Part of a small language model's weights.
Size: width 256, 2 heads of 128, MLP 2048 tanh GELU, 20M parameters.
Architecture: LayerNorm before each block, biases, normalized queries and keys.
Training: a variant of Adam for these matrices, 357M tokens, 10898 steps.
Each number is 128 + 24 x the weight over its row's rms, rounded and kept within 0 to 255. Layers, rows and columns count from 0. Numbers have three digits each. The size before them is the row's rms in percent of the matrix's.

# layer 12 attention output (transposed), 256x256, rms 0.0471, rows 123-127, columns 128-255
120:093084158136121094139128132113110092117130174113136123105105070120157111149103133127099109132119147106128117172121114182083118122143091140124135119116129107158124126087116129124146131111132109116096151143102150157156119097129128113140112166103142089117114156126149155123154176108097135154113102098138130112134139121090140147091122113162106112123136140090166156098178153132112140125134
120:073120088144112114130154126146108102108169140104173134143187158103106116099137110163176130148100138119132161160132103150126092131122105210105151132130118079112114146169137102139116165131072110085100119106156148137117158127154116104138105095146107123135102150113132124148102137102112116139110132163143141100121164146085145153206143133186159103118106096095128128106135104143154150114100
102:175137116106159118106165134087117126145110110125116130150159177104102142146112184181141128127112123142160144120143136153118136143111136131149143125116115129096111112160115096154101166111135121187124172132129122135097141128115128087158127170122170124137129096145188101152095098098137105087132102144091088127161147143136144139146116115121110098123150137123081167144095173105150114110086
119:143143155099113167118120110115108109134156176115113116115113129162131127140156103132141118145118151122163116170180096132115157143131166132155143117162147135117141081092109108136128118116117145126136115084146152156128117146142112144143129118133114143106125133132111114100140175080076109156096129119125114095144114145128142114112141091140164082179061074159116138104120135109110147164103
125:136122137103115116124124148113097161119148148145135124150163086153162123109101102125169129165104104137121099131140131079110158163114135134160146068135118139132147144111085084092138142153150151135121114098150171139101132092121103152091142171129094144173108124102154119149105075097142171168128168109116138118129095145151131147137085103133093109156138152117140143083142143120121130159117
# layer 12 attention value, 256x256, rms 0.0383, rows 124-127, columns 128-255
120:158112126111101101159098081154121137102125138102146105113144106133191117171136159117116130132092135137125114104106154116173149160120117116123124127119151131139155136127102139154126086123139132188136109119113106127151125119067116126138109169094116127121145146126108135128169103089114149087140120090101118148166130138132105103110143087159074114118143097078143124174156124101084176171144
113:143160136129113118188131140112148136123132154130114143114124124110136158130151078082117189141140121129149187153104140138096108133147085137125112140178164156103136108138132129126135090162102121131119129164139105107134133117105103137061121067160149131132140128165111120101184114150148124143131139138142104121132102116112154141125140126137119173096121119103110148139131143143085099095165
117:132108105116127089118143101078153139114127091124101083116120165163141109200125126145151166113131091150114148134142145067104119128115136141109148142104129153115165117113149134094114103129131120091127108168078110134095133160104136166168123120142196116109080116191149132128128142137146130135131142136159118154116104131151061136087183107124143133120121148108126141111155170147145127144129
118:159154137150127108133107132096117091132128168147091103089118126131097089143115153130102161132165150136152140117094128131073164154111080165136150147139170132120147118120114122086090151164123123089157118130133133143125136146156096081138160141156137133124108127132145090106117134145114129081141130128172119115129141130115097128101158147101121110095060107135152118137138147143155123134122
# layer 12 attention query, 256x256, rms 0.0382, rows 128-177, columns 128-255
091:117116094095126110103097114144125124132118120165103129122101181126117102157149107145131122121147064115136138141136135149160118149089133178159180171187123096139141128140114110099117061146131102123119129090152132113154089137156099113136124124137148113142121139163159129153106108104099145110119091135116153114112110094129140142181137186155157122158099155140131144128114089110126160136144
107:121179165171131112189117160087136179115139124145142141118143157113118067135105170120083124147129162151125123142119092099106152104104181100129090081137098143120135128110140105150144099154138122139117099149102123116092117127127115119092135160097131120156119102108124099150169141120131134124121156063119134166118139122154122093154097148127115116135128128115124125128086147159140115089115
089:118136179153114134111146161095108164106093125142085129122130143129147105153145134099108130128154131149084114081091127124110106113112174134120150114121100148162088172112088144133161150153093111112127086141161112100138150140158126093124116150138093150102142087142109129136186154154125120127097116127147107152132124134147090121131101148151130106137179127089081087106120153160102136097142
092:108159177154139102152149106105129155144096151125167172136167086166102113096122158155099132137137134150094125138175119120104177086153168107104074091107104136139118115110111138138172131113112096132161135157133113136136119122091156130103163106119107110130116076057092115129156143144104121098116125071106139141116108180142129135128088140141164149123112122109063107115090107098157123115130
084:128114131122160147126127139146171079152121176097147138081125127143108148128117154146155119109122147118132138134122124095127141131132148138101094096106171146170154122155140103160116136098106066122141109147136108129174115124119125101143124095129096139122129119106116094130107140094118119120125129126101085130087142147165125154106122146129120118132151119121140173089160153124083132164162
100:176135109105127120136135114108132092165160107097127110164137145142136142133133089162150121123191095093096126129139148178143142145105100139128181163130118126162126107184085087129092130083115137139146106121121122140152162129164123136144119100096074146132131135127120162124113160154117060119166138161126123092098094138121182120125168108151106161129167125138115136081103105134122133151154
100:087152137164137110168108155131139132115111144112118193135127100096103119191107162093107095134107118123152097196102097137107137092115145119109098161133170098120130143102154170100135109143113140159153115125126167173097131109130146154136129127126178118120079134107112076090136139115096179128124152126156108156108144150115110130137120128102138134108118123082095147126162130172125129148095
088:121122117139125173125122144101132127163115162105150150076139093160143137103105154121113067143149139163119118118118092109103111124090123158113099143113139109159127135141142171106123148145139107142156162135128139118078109099086131106132129150135132134118094136123121085131108155127135171117146126123108120131109158096116093136126139135120105114129151097107121159127147119107137106138155
082:122168141160131134181125158148140139104140134151110154150140114155080106149156141129102113176097122163144089147088122102125157121122142131160107101158079076081113160116115121133136102138122172132109141131136112145078138166096166145146138129155155150147131138148115133155138137156076117124135158094171142135157121157147159128119104132075135150096144133106094110098142114130122161139100
091:116134118185135128141142147132129099167135106110118182077115147158146126159134127079121149108134144138145154134133119068138136159114167139123053130177148112102145130116146111119136119145097110073148152100139124150137122081096128162120112155120160123128126174119135122161128130115122227085105114149110135099106152105166115129084127151099135128130111108102101147133149116111145166137134
092:136163177184131124091163158128138139097139134163096139154137128129116102179123106124133128113152106161135109154125174091129159106133120126162094086162160141146093162136146131120130117119100149133141106151148134105108138131146140168133098140123136125156109126129105160149142148139099110121103129120118098105140137120145115109128091083111107124130118095117106088107138148171142108121100
086:141105127108119121132121109118122096142116112134143131134116106150114116113120131099109148108183116127080148124111160142128148143115137191123133067091106133189141120173119097117134150118123128145121130116126147164125117100133152163118122127136111128136122137055084156134124108157107114120135110154125131113118085133164113112117137158135097103137142141132149169109179110107127102127122
088:130135124105145132145115099129151118135171148140146078118143110134113082128106137154116165167133107136087147093114165150117161088158154142129140107141115118145136166121092094179172102166106155153136158118136104119130084111124105088105114108112103151141087074159125124132106130149105108114123113087119134159102125136130164075156137122127116152106102153165087144102140085131119131117114
087:125120104160149111165100139084127185148122126107142194101147138167126110185109122082118118147098126105194137164164093107122138072126151114102094132115099099075149131074134164126092118129132115095106137122151136140104136134106156116135149141085117129129148139140124121143109128152118168153142169062119131101126129129188120138121133157117115156130159143100143113148119146127136109100106
090:122157113117094124134169162146132085064162131101128117146121123121136135077113155112141173128142133140139115103148150159157149116122116100143168146156155165122110101161117118132142154121094128130119125134135125148132113151158125161138164133136154119131102139153129136121147108147136138129074134157125167119121148107141149118155118074151120146159109146134110092152167158109134094124152
089:166133122133114125109143132159105105113119110136097146112072130126138126128114112155135164137153083088104114167098119136108133148151104169140160085156192114128137112143158172148103103151091129118140140122111137127122115094188089135164092126107133118100090177132132125123111134112139095126135106149112165097146147139111137125120118097129136115184132113150148111099125142122150097123139
091:145098087070099128130144093101091107142120143107124144170106124143164146166108178157126132164124092134143102115158165132120139106176112098131123124116154108129132147182135177142151145141132192134110131118123113127134127170146131134162129103154114154136141130129115093130116159123104077122112130138162121105158127134123151145122135128147125133126149121107143122148097186151161119134110
088:127144098114172150142116126123126112127092119172203122105155111130136167122134099118111108125161119209114118136148100092125131163155126112113146113133115119139133145118112140164120141100157164107115129087130134096152090120120152121150106134168138149112133108130106145107122131131116168063100110158137153131126134177146103131134121170136101105113132146125106116145109076144130144131103
096:119111079089138151123140095098140101169109109102115138150117136118127106146114155129146142104146083104068112136139148128160150167071134133118170131106128133150132141144104099120127152152178085120115114132145155145153101081129086123113101117135093123147166156132115143128125118124139070125134101129118135140150137108144168168113115137152106100153113142141120165105068131156159142121133
090:151155131134158124189143112115128153160135098145176110114118163150134103154074085143087100104148118141110111167101157139122140112135120096097154139148126132135147158123139129130157138113154103134124107124120127122143123123069130075106140167115121152137132118117144130164135144133095148114110109103117127153089128109121102098126139162097091116149136128112113176120126114102155083136137
096:163131138075169118168102122162090128090082114150123157109122131103140149145108104119110161145128158144163129225170139133146143141172114138090168156097132134118141152122172137112127132099128125110142149104106151136124085118092135118141121131140134131089150142113098129122125159144099181107125109160147152140115137140134117131145131151139114098136122140109117140158169131110135113091107
096:111173138156120160144097168152105103073143118188169081137120106124097118089150148175127066138131139133129109111119137141115107179128128110155100110078132127138094123125114133094142128141144133141131106109113116116120137120124170134114101136157144116159102081120113135090171090117109147144116139141137113127138139153086087122133100109123143145139098106154102114103159140132092122150179
092:083132114151157135110134154122117103119132085166108129135131166124153117120115094138094175120150104168114169149113170131139109152152119105115118129143152089121150162105107141132147105137145130133121149103134087155137142121051144110137116102167060150120135103150091189187125111166087137090109125100162128099068149128154096124148159176126113123154152147125142127121138077109126126096163
094:138108175169146112165118121166116118096150178106150144135132131124100127099121117062137088115133151139166139155110109111124150120137136112119105128139116099133134116115152143106160117139150191170162097104081105118082137162147164111146126119117140101164150074135167104149162104103099167120140146147128146116128144152119112065167137088121099146108138135127116095151193128157152153148103
098:119123102182135111137118108129162153120163148145156149116143102119134109141154157135143154128120114084110132110119151135103104092074125113135107092139083128098139181096095170132090139133103135124132145152118100087134175183142112101136115137139148090114134116136156106093175084130120141133145097147134121123159135137168148162151122164079080146134139128129152089126101102121125148135087
092:147125134132126113113148188107130122162126120119109167122151148095138135134149128137152138160143106158110133103141132118128144113100120125127137127147125159132168160123113131075131117097122144118158111150183127091108146145102164102119127165098124149091143174113176110087134117094174110071104133117117119137125095113123115144112151148128152173130136131140142135136079131151124107150164
094:152163161124145111168105119133124103124133133116121159107124171158164121146149108108107115079113128170117149199105150153069161141115135136091128153133177113141127160091156141103133142104148110153112145114126168150149081097118117108142145109123134107110135142119123111134130159144153162153134135114136111089099072087166114097114117136099125080118109131125169168124121112110102086115113
087:095094109099122129117142138118140126075153139163100114135158126118090151083098079179108082124158155115131101138145110167123094135129140131168080186096174155119129122113157104156154188138088144183172106081061132160109148137160185120111126176141126141138099131130127128106104154134132102109082167109128136124100160123114112156132124118100149134139172108107071093135132148122150148149144
091:179185133071150089162121120131126136168086162098162098118107146148152119134107161109111133125126112163096135125149169165126094135072142125117112115137119102107132139115134117125109116118105078142103109120120119099186134086124113080106099117122130131114136150140085135099093188113107133092156130096138115108158114137143161131130130160152143090148121149129104151126155117115114158095156
089:118131136106145132111117141105194173094130121129159104180107113141115139103114110137106089119121158136136111099139150094150123122157130124172126128132108110119137144092168135147142123066140113144143143144102080127132138163114111093117097132090147141151135115119140127141127115129118142115140119120166125128079147124115151132164155146108144134121164143127114131130205141101120115116092
098:139121124117155142139081088141129142168100199082148154121108121149167117171114141100123133101095110104157125138130128149117105103125179134105107109159103119101131135077136138105116109136111128126104158156139130149139104116129100101169123127096125110110131145158092099145125179123158156122185118092161135113137092112143139123150140172141124091090120173172147139142127096138129143102117
092:124129140108126151099121130117141088114131126118078079140133194069174099115147103133105111116110157152091143165178141134123129126125147167112107122104111132139117110092160150159140116095130110138157127148148091101146131123131136105094146142123126136122122115117104155144100103112132148120123138105127097108090156054127109125159173139133177119126136135091110123122186130110094125132114
096:128091050075125108158117111101114110162151104130148127117102113164103141160135126137141132120142091071079103180129084131070170124098136126121118115129107142141135139100096122149132148146143108120134117101129137102158101116121131148123120095096123100142173127135106138078125151150137106173133133160109107150139112128152147121076101156094134104119158168130090146148066163079081172121092
090:067155077148120112136130139077132161143162134141148119130156079184130171102127127138115090132142166143162120095141134102148134150125148074138123118124159160187135117126152116134096132103095115113140077135115127188083110138118134123138074117171166135155136109136143094114115098151144120093128121119125135116139148171104104118157142164095100104123110096176094102167115115162164140112141
094:139100089138136118072111167148097154159136138103104128122101109164127146102137150132133140158166119136137081077097108094110121092107138126142090118117177139118106148152094106124096098144129108137173135139146079116128195080130115117152129130121127165152164139091161114135156135131147127140135147131114114118133141167100127132143161117157107161116166146168110114145127123155149135149133
088:164153161150154121145129102165117114155091116109144146105136109101116125159132125098116139100156121092109133136141140106113113114119138112077160140118084130086093107138120159136141155144115120089099091156146136112141076067112127169120157133106141124122165139082140104124124150156125171139133106132165133139151094097119120103102113172147133120122083155127102142125123077132124157161136
103:126170151096103135166115112093113133165112154107129089150128137152137093099167139104125126132110131132138148090155170131089125133154137146108125107116072073145153138128100126129093077117129121161132146155111112150151140142104097105150162104165128116132122089135106113126078157107174117130124125136108146091121099141146135111108150139197111081107155146133143172124121121158118160112133
093:129124144138167084156109123113148104133094129123108109103139140144138132145136099126091135132095162116132113098149079159142162103092149170141128157163139145126116105112138128123109166125118106146171119144076095130167111105143120125109076153123095147146136150083156145133117109102151147123132128135125068116106108098130125133162099109117168099147122115091122132119145124134151103159125
102:119116165113107100119124152092161160152119146146154149169136137134141126123133110152070142125087138175144125125105152135102141135175183128125070150117142115126163121131164130130111066116120104181150159142119126136150133157146130103092115134145135142119138125111103126136083129138126120114139114127121077078123151132174117112155146127136116120110184096093072093123189135144117100122130
092:110080098114101158141160167112128132101133116125114110144143157103096157087109125160129143140139086111120108170128150144124118153116127128148109101090103106146103133127167118137173142108107145143163135124094082115113156183153143100118129162120144187135145129139117144120157098132127137098103170111126141143126174162115107134157118082079147148118169083089142151109130174129101143120160
108:082090103114088139118140138096126155102096160107135116125123120186110130112148094141107092124124122085139061108133127130133096144131160163147102132131125123139100083126150150127088151109133128112127088139124153144119139131122131139125134163105094114152126151129124131098109127094161161142122134152161148116160081132128123170110133139124128111130166159100117127135101123171155140103147
094:112147096122148132122114183166156149124081114140138131151146114193089149161114098119133118127113142136131098093095130132156102136154115119154147171093112143156117126157155085078156134110114084110132129154119109129119150126107152155128132118168127157163119096113117157135167142094112117116080119166097108157116120120076138130174100107106097155154132103133106134134163125144121114122129
090:116151154075166171132139089132112121080133117124096131126162090118099157141107083149145137120086120120126121150127178128103122127151117139093125148145089124119159118141087119103114154118148122145142170110103127195089136122147127113143127106147112127179125132095111138151092078140135143116085116136131122112107127162161130113123143099144158130145123127166100136103178070118140157135118
104:109101149096149122121135119112137120110119107141128143165144160109113113126158124157092104129125076104104130183154135161112169139067135161121108126108085105123094155135131117164132123132093138151132132160080171093121135150120110072124136113097121126092147128175115125151142135068132118125125127109133132119151096093124096155093099104106121107144129172073140130117132161105117156141140
099:100129133093054134103129149117072098129143129129150120098130142126118130097145098147073090125113101106141102148106093159150094151135113174130136157142151148150079146079187160177137099131154168126136155095098136117127132191142115094121151120134103136138138114134144149148128131121138103107128161135119132112134131136121096151140132093107173155152136113092167117087161185140143109130157
094:172150105157119075110105135155074117136120155120146157083117089157155118150139145131103085137153139126143152130153104145101085098107111109123120114179112130115135164155127135097134123161113119111138094166137159116113123109133101132137124104144159082130151121147149100112137156118143117158180079108107177144167095132101140148106113143150122167107152157174173115097073099138120117184143
099:119114102165102144105099142147115119145098102125095108105170104140135156149090156133151131130105112108115117123104115089109111140115111121100180094158101117128107160159098110143151128089132140112145100129127120101098170096096151135129153131144133159145144149126180112139163112128134103140108147161162163139135123098117099111104104117108114166139157134132128120135063137123154143175175
102:157149131132163130118119124155093130140077152092130154101148118174114125180133145098114145149170115085141126129108131155122132135129122105116176140152117139097120130134149129093138148141129121125103115132125165144121085092094121153160122086096107107144145111091121121114149152140146159137157114144154130117143113099122143094108105163149130077128119174151150140156113122146144171154104
106:120124120127127160122109072156072180123115117110120088151138128120173130173102130115159126107171143107127207127109099131124085107127135109158175110116117112123094120091101087116113150153096124110119093126152121137150134103106163119166146106108105129144128119093111130086150156128110163145125114067175136132136119144138156119093125161168128121130099134166151115119127152161109144121146
113:144098124144137166126158068143142148099154068156112157139115123052175133145129167166164206136134118174142095109097141096137160114161133101104134102123119073139170101147122154162130086151164116095149104112159136148146138164113121094158123080111152115102114119135125136166112104126153142119099149100146087133125126080150130104105127181121135102120129117145170152112106128099111136132136
# layer 12 attention key, 256x256, rms 0.0382, rows 128-177, columns 128-255
108:163137113135143091137113135153132179159192167110158121102120095118178140103107153146138152152126168119152136104155096151116173115125159101128127091132143112120142136120119138095104105121112174124154089122118112113166114104097175108114136133126094102127103123128131115138152165183183125101120152088170128112114145110125131155091197122114147108110109114142133157130137150123110100095120
102:145143144130102141147127155112147067149130134131100090158169072106134133132126132124163100123082153126090130113134143124153078091142121107122117117111112138139128137110085153118102133133169145148139139154099149157116087151099125112089121104138112146098113134195126142119130121097089095131148135151120120135141134124103182125161168150160091157155142152181129106156134054126113146150121
088:112122106114152132156117148137157100133156150163120128111151083137107137121097103142124094138129114115164140145114149078131128083151122103145100132145118108125095136134136157167116143152122141143133161162124119145080112106173100087097152091127190103096111121145119115104127097130169059109130124133121169132147152125090149114158186152123089107132160129146149108137114099145146149117132
086:130089128145130147156115173122165115088111091172112119174102148145142133126124127115124101107069120108156156170109120118149104137118072103123107134098120139113173129086151108155132142149150098150090149121102112133122136138128123096132115156136137188096130103169180094125164116117138147109201091164106136188123124145169115135151114130133139153145114110126125158178093115154117135171097
099:126147117139159093109138102127136149130176140100169110118145148124176100123113122162128131171128122130139148161092102084131149123139139117109118100165134126098112117123135081107171136130101107133151125107121107118157144144120101126135114126143099169130143157128108162159175125167157155142131128106120144131112150127138149153077127093132195090100075145095128154102150155144128161139139
084:131090132110137147093104110095118149132149133103129137109143137096162099164134136131095130128080134107143152102117121124162149138187129137133075133169165111114117128081134147167143124129091121131104151154166142103129116091171092097140125127149179114152139114173088107130106138161127093175103109133132119093150178108142133121166165127137099114114142122130135150156145156150087109087115
088:134166114144103152123122110145145145149084141155124144076137099172116119076127125131156186131115153108147163096105165122084139170136138094168102098100111131123105141137164098127140094109168101112151128097147106082142136152132118120114126130138118127147136175118112151160112146161143120154112145074123148130064125129161075131114112075128161108127114103125138134113157141077120113092159
091:150149137157141108096158094124092120109150158133129124142172145124167129129134120120106119129164133131156131145103147078096121139151127135070141124134110120123136107137117095108140136099120105087134115119139107090100158135157095161140150094137135125151172153110108157159129127173136129169094153118116126128135156078106151143119111132091124128100083154070154168151159143109135149112151
092:136132110133143146118142086157139121136134143137150145100110122122101144075129116164169160117146134135112123114137111122155114133125096085133136120115118116125146113164163135086117147129164119143144074118094127156154142145154134138110117138150173133099123105091148142110160127110160147099141142114100105132124118106109087189151162132134160105168126123099139147091142108118132099139151
096:112121126149112113142160080110156133140147114125137131116162166095151120123087155151121141190157145149133117140125173115167131161098144191132154103153110144129081111144114115125148151103113151118124140158129116087155150142154105126120123171138118114120192147123127176167125117134110054170140180133128115128132116124119177100161082119140137099133102142113161096115132123099150126101128
084:121107163134125145139185090115133173114133110129173176127126162103155052142137150122171145149117100173148116125134113110166115162093135124138141124123113135136121102106152125131119161150103154087101135113137111122126146116137076142081092136136129144130170042155157143118135110130113164138147149099136120120144133161139139174173135130111128132152072100163142104134114162149110097095106
096:131128128121104155148086156121113157117159106124143109108148143109151152132094145151160096145158136167157125115142144156138143168128154155151120131172101120105137130081100094127137132108093127154101170151183169091102145116111149146141136163129108137172142091178104134157115160095073105169129145097101175154096194120115151090144110098122145137149138105093100118164089143088126124110124
089:132113115136114180128111134132184128141130114084105110117144114119120143104158187128138122116122180101120093119159122166142095190094096100144154135120140125166128128150137141115114074130155122110136107165112106163151103114151142141141111131115109154142099101138140120075135131088095143126172069108084106130134131146095098151142114113153142162148160127157163109166107114115159099103104
085:105122099074115112116133124147058112121125132149120099142110157151093175132122083126153159137075125106105090135134151097125145136169122131135112187165122129125117133121118142164133126127124153139130131119102092140076119087177082128090133119118143125115184181094107136157099129111112120133127126141134094083120118110097112121130094120148139097121106122118173138052136130101118158168119
077:157147177149128116110094158138170166146133163123088148142135168155172164118127116115128127141197134155136135128133120133098142094149155131124105119133129139126125131097102138113145128112140139157111116070165128109106150166053135119149115126114095126122158142132155116146145163159141152100136108110106162121085127093106126120143182147114144111130089151114145112130140125128096136131168
085:119151155153090114112131117132140137124158129122102131112155113094133135136119155156173129118131138142168123092152117102138101135154119076132120124080153108102134131096156116111104147139154126151148142137120086155141140144109148144136074104140120156137112071138129126146195123201092151115126140119131109160117150142156094169128129124121155099136122130173128141168112117154123122154133
089:150135122168124125102099134147141120124175126156126116064140140107159144079109156128117111117136095139114156122152151096097148096113147120067078083128116095134138152083124151109129106126117091152131140102135112128169182135057179143145144085068125080101123109162097149118149125123135134130114175123135081138166122149105144095134125145151167091149154121192173135162156124121114104161156
088:088102091114095131161109177144129109156147169119164147156092081123117126099134097122128085133118122136140127101174139126177060115129120128121072120185133163129100096113123181151101115119134113137146094147124112159128110089145117146099154151164121139110129120130136135100094114096139079148129103095127142129179134122128124113134151119147105122116156112131110093124160135144113136112142
100:130169149154116120147140115106066161136157111099157130116149087104123140117103093125102121125141155137170119130162126142133106108111108147137089051105142143164163144113148156106120122146102147120132156147108117176146141106134146120138132130117179137137149125148171076146137149131123167111138129102145117131127100140147097087150138128125143144145137155104117153127137148156107152143150
095:148114099098106111124142127105124110107057126152103121159122135157095138141101138135153127106118108117086107154132113138181105184159091145119112102143100166158122093137137144142151110159154128103107112116097145167139103078141082134104143142163160118115154136131112134087063114090127126156109134133067153144168139137119148170115112123143088173128109126158161140116158111159138115157122
089:108134118124114134163121161132104145160129108110114090167129084139082110144158126142086102090069118110126105148151124120094087168155133130115089149121123112094126071118123145146197095177130142135116139164128130131128116128152108127148142166141132116143140138108110126139133069120157094184112138137137152142116130136134115136133148162122119115137146105149165092109118073116140147101147
095:127102132145148186138098121098158170126129150119139133109130184112121133136170137158135091115141143105091118088093104190153095188136124131105183125083107115124101100173117127134134124118110163109111122123152174137148107106144114129130159118147132175124102126155161171115119128106102089093161128118121121171123119136128125127162111104112092177151107152133126119173094085143166120131103
095:137080105093120099148127129134140137155079130149089157144100105139103143112129094108181103141109130126095140136119158141138126141133141123195113136161124141157132109152126106157192130131141121072112099116114166100097112136159067132114124177133105104126127145097142143122056148127134063148131147124083141148164150114136136129109151104106150122159099113134140132111119093156134137108159
089:100152130110136151135097122154173127135079169076109109111111153112160156152145119150184105128107117095065103092107137143123132151100113149121124155160130102098092099174105093133087115137112138134102143122147169136139145145105125178129171125138144152147126115111126187120149123110144120160147115152157141143134116133138112158135121101109110101083135167146104121089113126123153159102102
096:112133135145137101098079104104135128116156106129118132132161139126111136113098090133127105152143139137133124164091144155124145091105150143055128078140130135109133167180131098111118128099158135147119154102114104087125122157126152133103132096113133111145103123124153148149139139147107170121125095146126148096081106118116118088126118097162166125105071144096094173116130148125102160135154
098:141141128119080125110106106154090161100157114166132138116128143162166125138162114102144108109118067156139133132146131134130148121167106113162068148123135109097171105117134144149113166152120177147142119100140145143144135100097082119107171118106150092154164120170073103133096154133103108169146127163153099145104154103158135117100148159092127135132126125139112126117164166121121147171128
083:138097140091095164145104149133133126120089155161095106144135097159121152205138073130145177101114136120118122154106099144123105138090126130132129149133110100089140116170129110168129122152138109141076119129122152100139132116092105097130148154167144155147069144099119141141060093147142155121148148137117132155172129170072103112129087132146097075155156135150110119092152084160133096130111
096:112133157129120153128154102154149119102122123106123144167129204095129085088159151135140115164130150094112103076124097099161096164167106094088181098153151115129116098148162155082099140169140102112167114117120122135182170139150127190126144124108167144109131093124149148101150121128129101097171144131170098118147094139110100126173104137146157121120143145108173136117156140144138144120121
094:142099139097147102102127128108155129113104089127094107115101076110103134183191141126150136154099140062119116172143146133072146155125108145148091108108122136156097115150121099116177138163131096100128127122092158162118089129120136079099164124114094066127126136097147144101077064099118165146090122167108125120134102111152135113117092115177092129155104109143099148090161116160111090101100
093:168116151146080096127115191121168143120131117125108088163115154134086141125160161158123128173167110134159148101120113128128144173176135116112130162119127118121138134151110098116125131143150140099115108084106137164170157152126128133131094121177075140138135130113126145131147101138110153105130142120091115114125112089116142160165080108175122129165091141116117106113102112092151128120096
096:142127120072111125093122155135153087156092106142074146122149118109100105144154137117116140107118120080120116201162147145090190142117137140106115152127114126130132118180127122143193122141104104111138131126082126105079110126126134094113204128131123098102162098110110132120091112122100125154071140144092114144143116125150118118101093140118098119130115139090113109066155101129151090132155
088:121115159114112181114111159106177165155114103093114146107100134158097110137142175134123175160161149109166094111111107124098131134147161125093147134169152099116133140124131161109106136134123096173147102148119145140153134134165141109127135119115152124127118123174111157131154143155112121140170116125099117077150099144157136151148135103191110111130101149132114167098091131132159129129112
094:146114125113155150185124107141083127116107128088134162101121165144098131149128129118124114089097124100147141121123121139086120138104103132156101069068107126093147148128107127120121095147141107123131125159163081099134167101154127083128160103117132117117115187116160114128099147085133150136138146158148148118118109100151143105141143137131135140135116111104124117143140106158129119139123
092:121159120119089125100120131159148112112142106133124144151151137135103099111145137133171102125153126123114139155143123129139153112159124117161148154096161141172113101151162084141102115085142125103110133085106107101095087147125141167115104108131082096091156123127144144172102113105082130103113120152120106147122165103167125131100130122084144153101142109081109098138158146123112124114126
091:118134087116118075135140140119117123106126118139117116111136157128138111126144134089077117135105098177185141181121154134139119111110143120146087186137098143112140144059168104094126129107145132138102150158118117137123121119123136101123149150136075089100160131167117126187146182131149109127118135148115119162125118108167093111102159114079156117149147130124150116125091180134114154172124
094:117111098083116086130141168115093116131147155141069116111181120155094150164125113157126153087135146107129131175149099148109118134088120126153110114136106155138145115122130100156124123115137127108095150143144119117140101110110145130142084110160157145168088119101149109125128119153130163120080129089162154086168089178098140118111176097101113110121130120170093152119107143123107106117086
096:161079122123132138116106128128135122155122119100114139140089092124099151128109126129139154129140145094103153132115157146102096155122137151133095137109085134135145177143150143092161146146131119075145107106119142163099128116134149131156143113078148164130134131135113123101146116134100149144127113124142103140168114077168108140102138153164105110116125114153098121075138138155137142146126
098:082135142179131140092136102126104156113083109131136150105123156167160089146145147143104163144110120133117123062112170113163101118102100105105127111094082109124170129132108117139105130108144166140123114162148172137119135130113113148126124102124115147167105144126105153116139186211142089129161086112079099151145096151109118150148114160153139116111129133119142164129115129132149153133091
090:144115138151118149123143089134148162130126151079152129141099118139113104119167136142158142149145164118128129085113134101117139161140096164112137111103138139136130168139130160071105136155137168113149092136104141139149140150176157132148115129083109141143132094133124127104183109116095164102193117149141137125136146119132122177155110123180146144141097136123097178138135135115144158138116
102:141140124173130145136113107137128115132113118098191121127082139144150105106135129142090119160119134164160106073103128105123097121096117149117154160148149132103136158119159150089101131110144119123168091101147111117135129081157130170157137089119125106114113147150102146107150161109145124119138131133145101149115158116172104164144100125168109133098139124124160132132138153143134171147179
115:147138146131130167115105141111151116103154106094117155134131134118140140079129139150136132156141132159147132124173157128099150123142151123139123131133118117126157148143158111082175108113134132114181119142074119132100122157111148126168112115086102046083122126150113102114126149138077104104091150125125151115101130061180134111089152149138097091158122116138167115148141177108143103118143
101:068120136121119127119095126133106152119142118082091115157119103152127115098116135191149166158140098180112135157131147131177115142124125113142158171136151150171155100157148114159129154116102145122110098129086160153111107104102123168145181132118142138119145106095149137113138133147143135149104141154109124159160134132145141135102120146151124124143144125163118098155157114154162112110126
095:105167078156101177115094082136106114135137194103154133118115128130118160113122107109144155125126115108081129064147095109179089117090115115133147119127153153153130128156125149147095142096153144099094127131126157156144128113114122155112131122101134152137148120129175112084151120114102165120144136116147129161118134114104091124158132112160153145098111192158122118144101123111163166104104
110:139178110147168127133107127144076143124113128117161138096095128140127115107139101089107120147127144131141127093092089135058115114097107155132174160112115115119143137138137171103122126138139075147160118114110142128162156089140130092147130100109144112120131145118129114113126137064102129136122151104155086123155137113140138156118092148148123116111146162127142132092121131128137167153126
096:159158119137150179134103111142133113119089113140149157095115147138115148132135119160127114132127140145178154082118144125104163133076111174101162156155094074101135134098130140097117133139127120163126126151114115117115133113125125155173096095137123108132141157168096150089109168093110099125142120123138125123119116094176160161132132146153093103145107142099144137156129184112135134180157
100:143123129111121090138128158115132116119122104169094124132182102149162115132145142105118173093097110102112135165124125156094143134116150153131117067115119137152163109123100115152157120115118106111126149110117113110156132104091106105126165135122109109137119127083144116149090115134138141171089129138125083130161124109129118107086154099106137074157120108146091140104146150143099112110125
092:155088093112107094164171138131083115138104121111131151130126107160102077113125118150207163094094117119139155176153176096134124076162140121140169139110143127113128159088109137140150065138107109152136154147164128125127125133161111161108183113134147136095124152117136120142111140111144141139101148116106107182103120124142157140082137100126105078133123087117114144115156158131118115147098
100:135101135106116142145161136128123120097132140140097131162172113135110130132107133125163162087139082126096134169161120140125155111158096125124128080089130135150135086106085132182154122150123129115127143123137143118123139130103127098140163170138128123127120131096156096119168117152119143159112134114119165133141133123068132101104118119091162145088133138152116131110166111134121091098084
100:144079082097115140172154126134138091120168124140082102133141112142096146150142124107154149113111149098108141125170121137087128153134132089130092100106136144133147127147117126156143147131157120136117112100095123156150148094076113117115156204109127084146101121080132123152125096155111149164137135145104117094144117124119136115136133091134147151128142123141075108107143130161142077096080
115:156134115164117119144148106111112137106160118094127106099139146094161142129128101130135076117130135097088174133127175106151099096146127145141130166140111161141092134083138141156137147125089117160120089120143166160125136109126167139149115166099149123122144093113133104092171080161115101175177142095150156124085123131116144110126146153088158153110177136131147119115120063159087176153174